config.yaml
bias: "none"
parallel_block: false
init_std_o: 0.0
learning_rate: 0.00246
Each number is 128 + 32 x the weight over its row's rms, rounded and kept within 0 to 255. Layers, rows and columns count from 0. Numbers have three digits each. The size before them is the row's rms in percent of the matrix's.

# q: layer 4 attention query, 576x576, rms 0.0797, rows 0-23,64-86,128-150, columns 192-255
# k: layer 4 attention key, 192x576, rms 0.0669, rows 0-22, columns 192-255
q0 110:180112150122126125159124137132112134176069144105160163111085077226077118107188112088112166146148164066101183157102149064148093191127063198117116171110141121127127152114136123115109135127107111
q64 106:169089129115159118162097119141159154138160115104147134128087118143122135101145155141080064112145132046148142116109138151130088111091134138203148098142147089155091126162111138157141115113102120
q128 079:058174137103169111102105178096139112162135160116146128207125140113081144136100115115180075167124124138140124121077176160131122134135143142140119091109131114146092142092107106128165101064101138
k0 102:133104124144096135065114124165130128150075097125145122200170127099136130174146154146190121153113132114157163095183072187146172062144135099142119136203078128148069205081177102123088144087106120
q1 110:092063134133136065045124130109133093123116145158130123060114083021133088139134161124109085128091134131103064152103076144071164112133090102091135173172133149117114128119146079173168119181138221
q65 113:153119159098102098084113149110109164159098087138149070103080130104138130162083127139136110109151122109090120143110072147164128137138114092052106147140069132178063157129132045170128103154117147
q129 083:148081167156103165086121117097174108118052087142085164096118101105145141136110189123161108101128146145161178127145111145075165125119102048085107143098140175114109168061156150186117107179161071
k1 106:108148115121073134138117159125137133171164150148123135051179095089155154137106097094108095179108104141087157120125116205119132189166132130184168173137162127133154179095079140089121136164125138
q2 102:098121127122094085155099156144134159215138122078132131122068093101079086127108178149178138129047184129124097083181150128126128100146162152075113117139140163151111113155156118117099113089170176
q66 108:113085171155151091215127118148134187174127160124127167129104131130118152196111147120125137101143155129138182101138122083074125125125112146087127127104150164208173095144123118122148099116163150
q130 086:182153151199122120174111131109180112163111098095131117107136149114124130155134149137211141144143170127162117157092124175052193163113076157102111180149101175129124181051129083118192129149140127
k2 101:143154132162103070104144106100103099102102108142140143137145076153141135126107156109160071092134124131151122197139212155097136135105097100151120147088181187133141151131185136188142133135141123
q3 120:135132099160091066206098146150141161154097170137141167147136191151087101140141087123164121087063184105068133063091027142094084163103128186163134134104133135157111149126150124131182059129167136
q67 108:129129108088167154167154096077169118110135132093162097050128199093116112128145130100170147098154192119105125104074132132189095127052091091119135132092119117149072136113161200138099115141143150
q131 086:122107189163146178180135129153113135065136128124092149133109160148124144128121127112109106122134146091160131152177073113154116125132117188109144117133157116152112118088094098151105200075114150
k3 106:118117125165092116090208082090133176094163155141135130156114102177109172155128120105112133149060102138126132145101129137145169088136098153136112137092095201123127143127124140140187143099116118
q4 111:133106105112085123153110126134133160103109131193166152135054101180177149114162122131178111150186140087115148143142180121131121113120120179093051092150172133187121103138170072137148105112152130
q68 102:162120102142142170093119136163123160121143145133103115121116114168073100142092156100158105142121124086102107097149123134081084081126141114126080116125132088092087142026113116162123099105107115
q132 085:110066173109135103169116092131118132106132150117127151152139136186193176114126078158102107085114114097117107154103173019136116114109142194080141181064102087088157183142128132126042091135112110
k4 099:194097130155152116149136096072119111099115056138071138165088193137063115120198118169135086117071152131121100116093064102152200114134094129142200102096118137143159172121096170140100165113127086
q5 101:161129185136141152114099128118155088124123088140152164080091149131132136092082130099174148148160161100144146152113122085123112153104148080112115128150147128151092155090115158174172131148125118
q69 107:105160155125112102089074142114167123158103056132178129105123176107150132105063160107154141125086149155083123163126120134103077127138095153069124139139138098073099153149142151186118151127144147
q133 083:139126188146150093094143160066157124128112134199134160117170159152100071142167101171108066143157109202145113087086089154157090162208122114122156152105098130150121080146089133109136141139129130
k5 108:153112142123183153114105154051089115154107079083085161063127131145162077170158111123124087118152160111118155099101150133181081213190185065217114028090104192144186143128112102112132125100128125
q6 107:134075101142162155138104134097149137138077199157117090125166140152099129119081178151146163107114142097152198086152070190094075141119133123152141105116098165122099115114127135136134137158205135
q70 107:146126133100145197096106161083136122117109144100173072122119128152128128137180152095217182172137112098128127097153161072132176123183138191096139159124066115147103133101180143165127218151107109
q134 091:074174120132189162148168149115156078130060221161206087194143114111094158120189107135142153097119156055120188070129110124086137159107185113117121138109180106078121089125105104092160179137205179
k6 103:118143152115141090082117100181106221135103101127079147155090180120156125109110096108110045101122102100109148137108143115104103108099141114173143155218110136130120155137157174071133041141136175
q7 111:111190132109167037121137137127119097157120130157144099136131121199174156132161101151147131168092136132121105119150148096134080145128122142101113151077170089148129103132153091186122088134140129
q71 102:163070126152185043139124117129119107130120100139160169082090148125080149118195201122171143122154178095147081116173163126099119155225116137093182139141112112225127156063121095144126183159147124
q135 098:129102155146161107140018151094166088145145124190200123148140081145138106121124125128172113106121211225142123148128131176096142208145092054105163121128116139203148132074127107145117116161156133
k7 106:124165172178150045087146109079193131158122139122134105111096079142142128148079132114118133117102063140110053141159140179117161104101123118047159134084148084118122141129136147125175097082193132
q8 104:093040132070114186093109114096124121137150088126180100074123115146148079080100135125123128156112122105133081092094132163173098143138132160101025144104132135089078139124120111122116074079071230
q72 107:127137083130082175151106109102188074110161087142185109122179151179078089185102143130140130139088097109145132078150116065167117150179104122148092179163094118063104109177136062193167102080123157
q136 083:138073106165187103141109172084110124075122150146172169181170162124144088163168081129174106127144126110180125116066075114147143155178100146099082156102153132143092123096128116161143140080118154
k8 098:162123172112154128194132160136124172152180197175167098138077141112193130142178046088064146083103088186118166149154099175130150092060112106091115116085157159150128167090097136083122156176141129
q9 104:108120124129189117107113129063091057157105093130112133159089098108118130083124140129108074117111092117135181137139061186119109102132165103091145122094138126109125092135123083114115090069137125
q73 107:129121128132121110165147112151104103157123135134143096154106110136106095185091124097137131138143123088093070137144076166088167115126117167124127139147077183145116148114128152138112139150131157
q137 087:171165134145194166204129187153092136113067088107141124132167094122145157166128148158119131132086115094140109105092095176110162158137127114141155109106132171165096184110170060093155121188114133
k9 107:148098128128155108073153120147127113143104110164184175077109121117126192121160113093199128166152186038056143212130185149119173214118145144086180105158109173117093119120169064100148151132170127
q10 112:089154167107095100123155157072111077087122143099139065098098174113084113100143123124095121062190141133153160083117123139155118120178120152094158146080120112122155175106131185115136105147135147
q74 103:150119156159136122088179135128132070141184127078155160102113117090113162115147129127175168114150170182127144126126143182115092101131121133132094123189162116150200138178155168090124129117094125
q138 092:118153132170130131133149140158159171148104154209123146154168123090187158120187085101184160096139151129100160102097092127134103172116058146188117123146168070099199121143103156161166087088076114
k10 102:103117144120119118111141140073108171131089092159094107042146125094199163110094214154154068204104140167124196178054084151148154137055131151145112147156144080143153134183091118191158150164104106
q11 108:155161147044173156188121132188128067119058161141174068077112148101138090121128093129164184098124093109149138149165107094060110128142134153153127127088163158113149121135133181130073140089130100
q75 107:107113133146120071149089138144111176131106121188104172107132161118116114145055115137108073060112155146115098169122096127104113124093059133159130146179165096144133140155146105101096153125098130
q139 091:091160150097094128094180111190108120088145182123100164054115138116108112117092096132101105098131089159142106118155134126127113173146092139167107115115109139115128131162085132154152134066138170
k11 102:107176113061091129047134126099141091139094164087143119126117152140174148147118126156112151160123065136136086129106120186105126167123123139085088128099121118106165083081097088137132076075154128
q12 113:099119104094150121170139147089116142097097101204083130094150159153106126155134134141141117087158097152075162147097167111084129123070122181074205130175155101185121214037193099138102144129152119
q76 110:155068053166128115114183091132114111165192114172109134149141109135114156146106114111150164084103118129096169132189122138134154084108135144136145140055132094143163101095099123115056130085185070
q140 085:102149068202126051126156058114113110111185125115119158124133148166071121146133140156099087153115178077117132071144101092221152084116122133116092122109125144139153113090109141085153092104176147
k12 103:102188163138164146125092135121115204130121176155208174097071107159110084136124101187115132126061122091096112131172124142051141125103129136143095174141109159170140147123094079135108173082107151
q13 113:146152107122149091091055153125151092145034138119197112148147120155125126097156156049102141117124152139123107151140119126129104185100134138125164130112099198131189171110123178096127152142102136
q77 104:147154135112191106087096138125145139150145082120117116166170161142119158132108116085105138103156162095145109143099117152095107150135128061117098149125084135153136147099144182111097124117171190
q141 096:113052124139142147159045106126168121111152078116167116112154110128181131167101075134097120140114153110124128130152095140161151178111125105109070150136118122169156119099146147124107098116127085
k13 106:159142130166147133141051121065105143132154110138156093161114102119189110082121120118117123147119124143122092072150141102106163141117185094162073175125094140093152090164169088093190093183114146
q14 103:169108158079093162117105113132090125140127134069095057085152102127080079079127164122115146143068114128146124144142129163131137146053164202103086225147088121098141092141171105123059055140163112
q78 099:121147176076134092137089152152105111093095146125162141104117085092142158169120139144084120184128097154157138080124119132118142166144118156153132190120158147093105127105098134164143146155163116
q142 102:143145081110093181110117159083096134094143076133080129093149157148115179084108160140124114065114136167156112128146170117102160162169191128170107164151160146122111121128162107160119061147103135
k14 106:114082131110164147089192142152104084131094194148126167098106180118114119168119179112126122137128090143121082162119127111121117091095115140113047159084125093114133130137083188187134143110185155
q15 109:121159109156160129218059169153128086134142146124167172114154069161172093165107133127126165187115118101133167142173120104119096091083113128187156099116123109097090135125172110137116119064143112
q79 112:062149158155147147089105117134138073141122126135175156136136135106169153092122161098102142147141063109152115121203132089181120134148144149114126116141111115169153139111141160119130113104121180
q143 097:125105121148111073104089128098129091136125120137122131175117114146151130081167156124116110129091139097126101132115125125085132122195120173163167127139111131109120173131125153125169083178115168
k15 105:165131076151161126144084140122098134128100115147131129137125116181160161103121179152098154070168197154095124181103126155112143140116136083135149157147119133082126150128157111140124100140128102
q16 114:161178111125140169084138153132120091115118125103106119129148072129056186082144096061129090159181142191157094177092112165096126137104118096055108117172157125070130167103130143082162122162164130
q80 109:151157185107154192140164079113107154082112147138185112166163176140128129106181127078139096133149182150158128112117142186160094161136174102157053091130134159098136073124127185171125176173116157
q144 084:152137133145160159094151094152110058084139108110081142128142168165146149131115153110140102166172151158132101190131102165104126115113109095161137073125152140152140135123119136095143132173120117
k16 105:114122185096083164074149116071130153116107154067106134155146148140102134088123130086176160211122134142142147116118084150111089166087151123159111151125129167134161141158163152069139154136191072
q17 107:126117134109056138134132135143081101130199153130115068133134121089126176098105165180167153152091139140171143159066116152121144156084128173080117108186121163209137141200136182148066110141065132
q81 108:101103089145143075119120139067123121159099133117066089109190090090139122144154170144109223167200145137128153068069153138106115120093104174103073139117144111139121146084136117159157107174198190
q145 097:039139096076073099161123156141090099096139127130063128119149128137143098120130100094090141115203159176109166168190161103133158129136203126110080117121159126169140119155132114139133194105059082
k17 108:156113108155115104107185095047167116164191167128152136061076142151111124143177070161091151078169146163131112108118133102088153143130173116092178093096135156161166075129146115150097139175116101
q18 108:157131103121116101144059174150136122157105134144112126167164106162101119030155110134197100102143164115141206123120129142160171204081085108101147150139127189128114169173151110094129103127106084
q82 106:145162113142155147111130149126105067093092110142136128108170143134117127114152144152173114188138160131063151101131114153201109073171123184120134099117085122154097193139111160128093141177079121
q146 081:102149098135094158168148106113114144124162122140133127095131086126132073141119156115114121160158155105124087159163131118145162081119097154132149078132089142137107139192130146113065120150102124
k18 107:125157058110129115104061188087154139141153121126106107136107099060119110173125105166137083119108132117136150098193132154104186148086156156133123077187101154113176135114146137165123123081121156
q19 115:225144123128208100139162072185130157144159188152129103149135109122154131151116126107138060163182134137124106137122182161131196079123067107121158112147166176180152086125106165127136158136068126
q83 106:177087137080143104159145119090161134163151163121103164073111051095073142149197180165153155212152129148074062098099160144125099128077149137152113192069098112145084131091108125202150100156120147
q147 095:147150125142129097142168121114139114190125142105106150108087098121108177167164131189158073166117085083181095092095182200126138123121080136145105165147180163124050119134066130116130115153165152
k19 105:082143105127108161068127141138098122154157117154105147078135149055116100105119129167104125087122135090114181128116059182073136099164072120102131184119122140155128129173113077137129210122187094
q20 110:192149150152081164121141116157093152138149147132170125117124131123148117150135112107190133086170096132159124179182094094150102095116151136121065082151121104113131116139154155153160025141130122
q84 108:145093133073081138091099151085108161149131150137123125093096187103093124094132095108103113143142106112075096105130163105155159094158134167057117133191163142112137158053156126139164112151157064
q148 087:118163124072081142156131118148156156038069142142151126130074171157175148112144087137088167114046142133096101151172114038180151146119129163109158047094131131122189130119145135077093168136126149
k20 105:082085132112078102099122159171164093086166093127152095061121086148126147181121113147144116081078113144083192103152103173149175131131089127124145135098094138180105103122117125127155142137159149
q21 111:133096153107117133123124143096169161140114088163073127085152104115149185117051136088131088141126134104143081081095173117139120186161131072119129111144131169109086153151082174141140134142095139
q85 106:162106151144143153118161105150142169105127127134117131095107127127153196099130110094208107132154159111154124158075122188163126165084113071100155112148135145123115172135103076125143087134140084
q149 090:153134112137075076092164167130143111088076148053076136130134126131120115152067154119138081163125122125154137108116122092169082142143103070096134099124095103125086233144124184072152149121109130
k21 108:200134093082096141144152140133134100179181119096165110129120086063073118086149161143157135118126154146139123133095148111143130173127126150155158126169148118158139145162126180103099181095098132
q22 107:096195129125145113135167118083147062114126104135173110151136133162146144128135084100148078114142106052097166097098199090114190118103066184138095157109125131124119191124109105090087089091096170
q86 105:103169153188155127160129197054146178177162148177116079088134117100152179133133158115150177114093122119115121107105127086153121166119119129149091087171153140111087168163117114111112154121202091
q150 089:086147123107150122124107139066118187194140120114184140128145145118086099075128115125104171169060103128145112133168135074153177182130157110099103119154091122154107147108111095069099142120115127
k22 102:191072090113132133126135173131129116125116149133103103171134113075179097163089186087139130127124125107139092123147132166191154135135082152087156088172141146105091131133077083089170094086075149
q23 106:127088087140087144167114152167165175154102169130133090114122133082113163119131087098086164106121144154104102160123128149161096147144064167183124137070164149135098166125203145121129144167145092